config = dict(
    num_attention_heads=2,
    head_dim=64,
    bias='none',
)
Each number is 500 + 40 x the weight over its row's rms, rounded and kept within 0 to 999. Layers, rows and columns count from 0. Numbers have three digits each. The size before them is the row's rms in percent of the matrix's.

# layer 4 MLP up, 640x160, rms 0.179, rows 228-261, columns 40-79
102:534497553506479542477491545458526559529472496455510495456456461452511502483418466453436529476455509508519523558496546526
107:459559519467468416546481511482529478468472548496497518551462514423504502502481458467450471445548409469540461475505480461
098:466516480468536514533502527484498527444456444469476529525497475450586519510528602525460514544482536446487524507532465558
092:449438528547537515558531490506515479472531437550462490487514586454521509481468475492503518536555476474475431460516444528
105:534505502509470467561470440581555501543486572464491547483519469478437525482507541515563493540513565526550515529545471504
115:478520446513541527598500552511546481382397564494423446560489507558489536501464545544532479458542537427398502525471511563
095:490518564472408507513498534472550518504514530501541514468458495534541458431607500473518502485475526524455498524473455508
097:467506497553429514503540468531521564497491503460541467462461514550470466552518466495500563387453523494550514549445480457
111:533535495561444452436446546467478455468540503528395485510486548495465536513466488532438542420462529467464473477531526537
098:529483546502587498494496441495544515529519453495456495444504516490518544441519489571425541412505514576462539568487601465
096:516538445544464474558475471515468443481523489419534469440502470533474430505548532544502440575461550472416519544433493527
098:542488495476516545469494464478518466489523569480468550528522518489546563480514394526486474449524500471549506517520489482
110:493537571483459513509460469468484456481464480522478540525502494454503446455416504481432523497535454425606488538472522528
095:422465494541507548549576478467476486516482508487488370487555500608497598489443475444457479564499548549473508522467533515
102:472531548482488519466471464519510477497493463513627504473498476493528486527488482506498463513488441410530534501457457608
103:463509521496540515479487528444411536506501483511447505465531471560448450459518513544519477442483486502486519488473414497
109:509498420477528447475493562523484476542519489448503454529515476482470519480560556537481537552476494465473581582502424499
099:562477488484410517539501496461591534523463474418544487558458460557555492525452520571463521547468527540531479519518465505
100:519519486497594482542521488463461454507491535534487463573436475486481538437469558494488522551542488561599461542610515443
097:424538558525488512448500446543499475551453481467482582531522502547566489493506508509497544487474447481517515498460383487
113:507548534513505452493585514466468456495453420519472485506564502481485483431524453498475518566492465519545517489455560504
097:501544405487540409522425483491497475501446443544447501509469579408564530454494463516489481497525466507513506475526517559
090:502491481469485524465511553495494481484560556424469424544555436524539510472530500562520517596373495486531456499580501465
104:430484495512490558465507448534476436475522455407517583506528507444506515539394542463460539533553551441576469465515516499
102:491447455518446458599401539532541521492499493480503447502486485409524533479509484528478530430561495508462477500519497562
083:516513445542537449474490432455489453489465481507521518534590453464508521480571554401513459461511511501476509527547541553
101:482472509511502449502577442529498498472538476493500471451477555510523515542465457528469558512470509542538483556488462542
101:530525505499560495487533474475510529526453513496452452496443508536561491422485516546483450503534510473568560461489477543
090:495537437493497484456408567528516498528548477504480424473447525480513438514536492590508436558492403434485606469519530518
105:446531479562496501431521497542464454464533519515483492516507503457448607426500516462563588483540497501514490486543561529
103:515525610512486553425555536513485505524472587434500511448490469501597516525490499490507552541494504551486506498486484589
091:517553481500462511551452529449460556488469520511489484455556460474471496489458483478496516496513490531509450513618512519
111:437519396558526530479505432501523495473536569491440510479470468448443545445508454488449527467453471464528485484489443495
093:497474515511499525457469545554541531457557448454469465476561524503544435428509422472541509523493433543487508508468488455
# layer 4 MLP down (transposed), 640x160, rms 0.131, rows 228-261, columns 40-79
103:446565494486473575517464489520550415528540482556503498589515467496574476503564435438506507550498476484575511552511491495
101:609475584411545531407463472494585522516443454513535460501523456543494518510483468482495499474480531505496496559522560537
101:506574556521565529551474458466525517546487513436520506466571466436479484383537531505497437494593545526483526476464475568
089:487502475399547434511458506521457447514453484534568557491524484511484513466558479500592481545458527463545504541514536392
099:520585436494492477501425548492495464478512530485490573590463513489503547532487532412498469538536476527433536444513483548
111:423471531592542478534530476511430426517519497603469535487458486537546528496527458473441494497472480463506560509453427446
099:486495509492580525484429474535536465536595529511534469534509482557536446498485512552484516534517498489463492529486509555
097:544495478517493483495523433514536547495474539504525486534493464498537462482454480534563441488506485562499478498490519471
112:488510491495508492602492485458482476552453571531453531459496471501505485452483509527484533513542460535447504492434481493
100:552449503498489465465482540499522500481480522491616491476518523382425559509431538539522467481459542506450555475602522514
103:552469531544489478532410482477482516559541399422503486461517479536466444527437481441507508516540502520575518510474512485
098:461529488527518483474544545452531572540472532484489519476514504498561509500521507543485494431447591575512494482458552471
098:460523517418484463483460517481504611478502425540491524453528480472455498546496514544504521485551543479555438494527519492
087:543536465479555480451469561574452492543524497478530511460465520456538447521474483508587464447604460516466450576468509538
103:547529446623515503443453419561505503460479513450481552517487526503499501533598544533509543462592597454450474513438485523
100:526475558518482443487505541509478483486483528524534443519494529539429562515575501508520482558454486533525501488562595440
109:574449512513501446496570535490571425531469479519457484546418482458475464474487495564598505544528567530499578524487490538
103:425513452548503495521482488487507580501485539494455499512451475530468491494471478535445463520575426456512546396478513488
102:494588487423477490419483519504440477516501530508546567589504484556475503551504514477503429495472565515456494432465458509
094:504579519499479565464520476496544506511480535490505474483493556480523437500489490477449548529549511508570524457462495485
114:516518511593491500498524482521523496535493483512507442502493509479505503447482514534503448449513491548519442553468501557
091:533446540544484553518551501478582507551461488519447508475538407527561521524442567521482517452510486518491472469514455548
094:532469475510518533551490442504520435462506484573511433420498496445447454509456493468463536514545487507433485511473521497
105:524482547507585474523468501484498530417500505479491502482489505507477533523513547425469498528451539595400511469475496416
100:486454519541463513521475563509452517570459499495547480485463453442640489449458452492515555454476548488499567486561528481
078:494460551509453546466488517443515502454492450436471523528498469499451468514468538537517597476533492578505466470523507482
109:470456437402411512544590470452495493511529534589507455433470567482481521514494516544516547509471471498535521498563537496
103:532522527430448547465501521467452477562549505574500445526520488555478489506535518439578501469509576488473524452513552537
081:500445515428490504540440508498516525419521472403532491487531469476450448520468510559543504418542552422463536551471453466
103:466495462541548508480481537530472479532564530497554515540555511540534484497524504501454535496483495480518542491557503476
103:445468434418445459571487535464519501542504472500494483481465387556511522427568560603507491434478523493511500502504462495
096:428499523458418533513569514479550503501490483444467518513505472465502475542504546554538454524514513546462514406482504548
108:571536397605424511521570380469469428534529459490514501522480466489483421509501471450474555512532440477491477537492494458
097:533575459437524524494434504536509501496482482518446517482458486560487484469503502447450414461531491571449453509449532521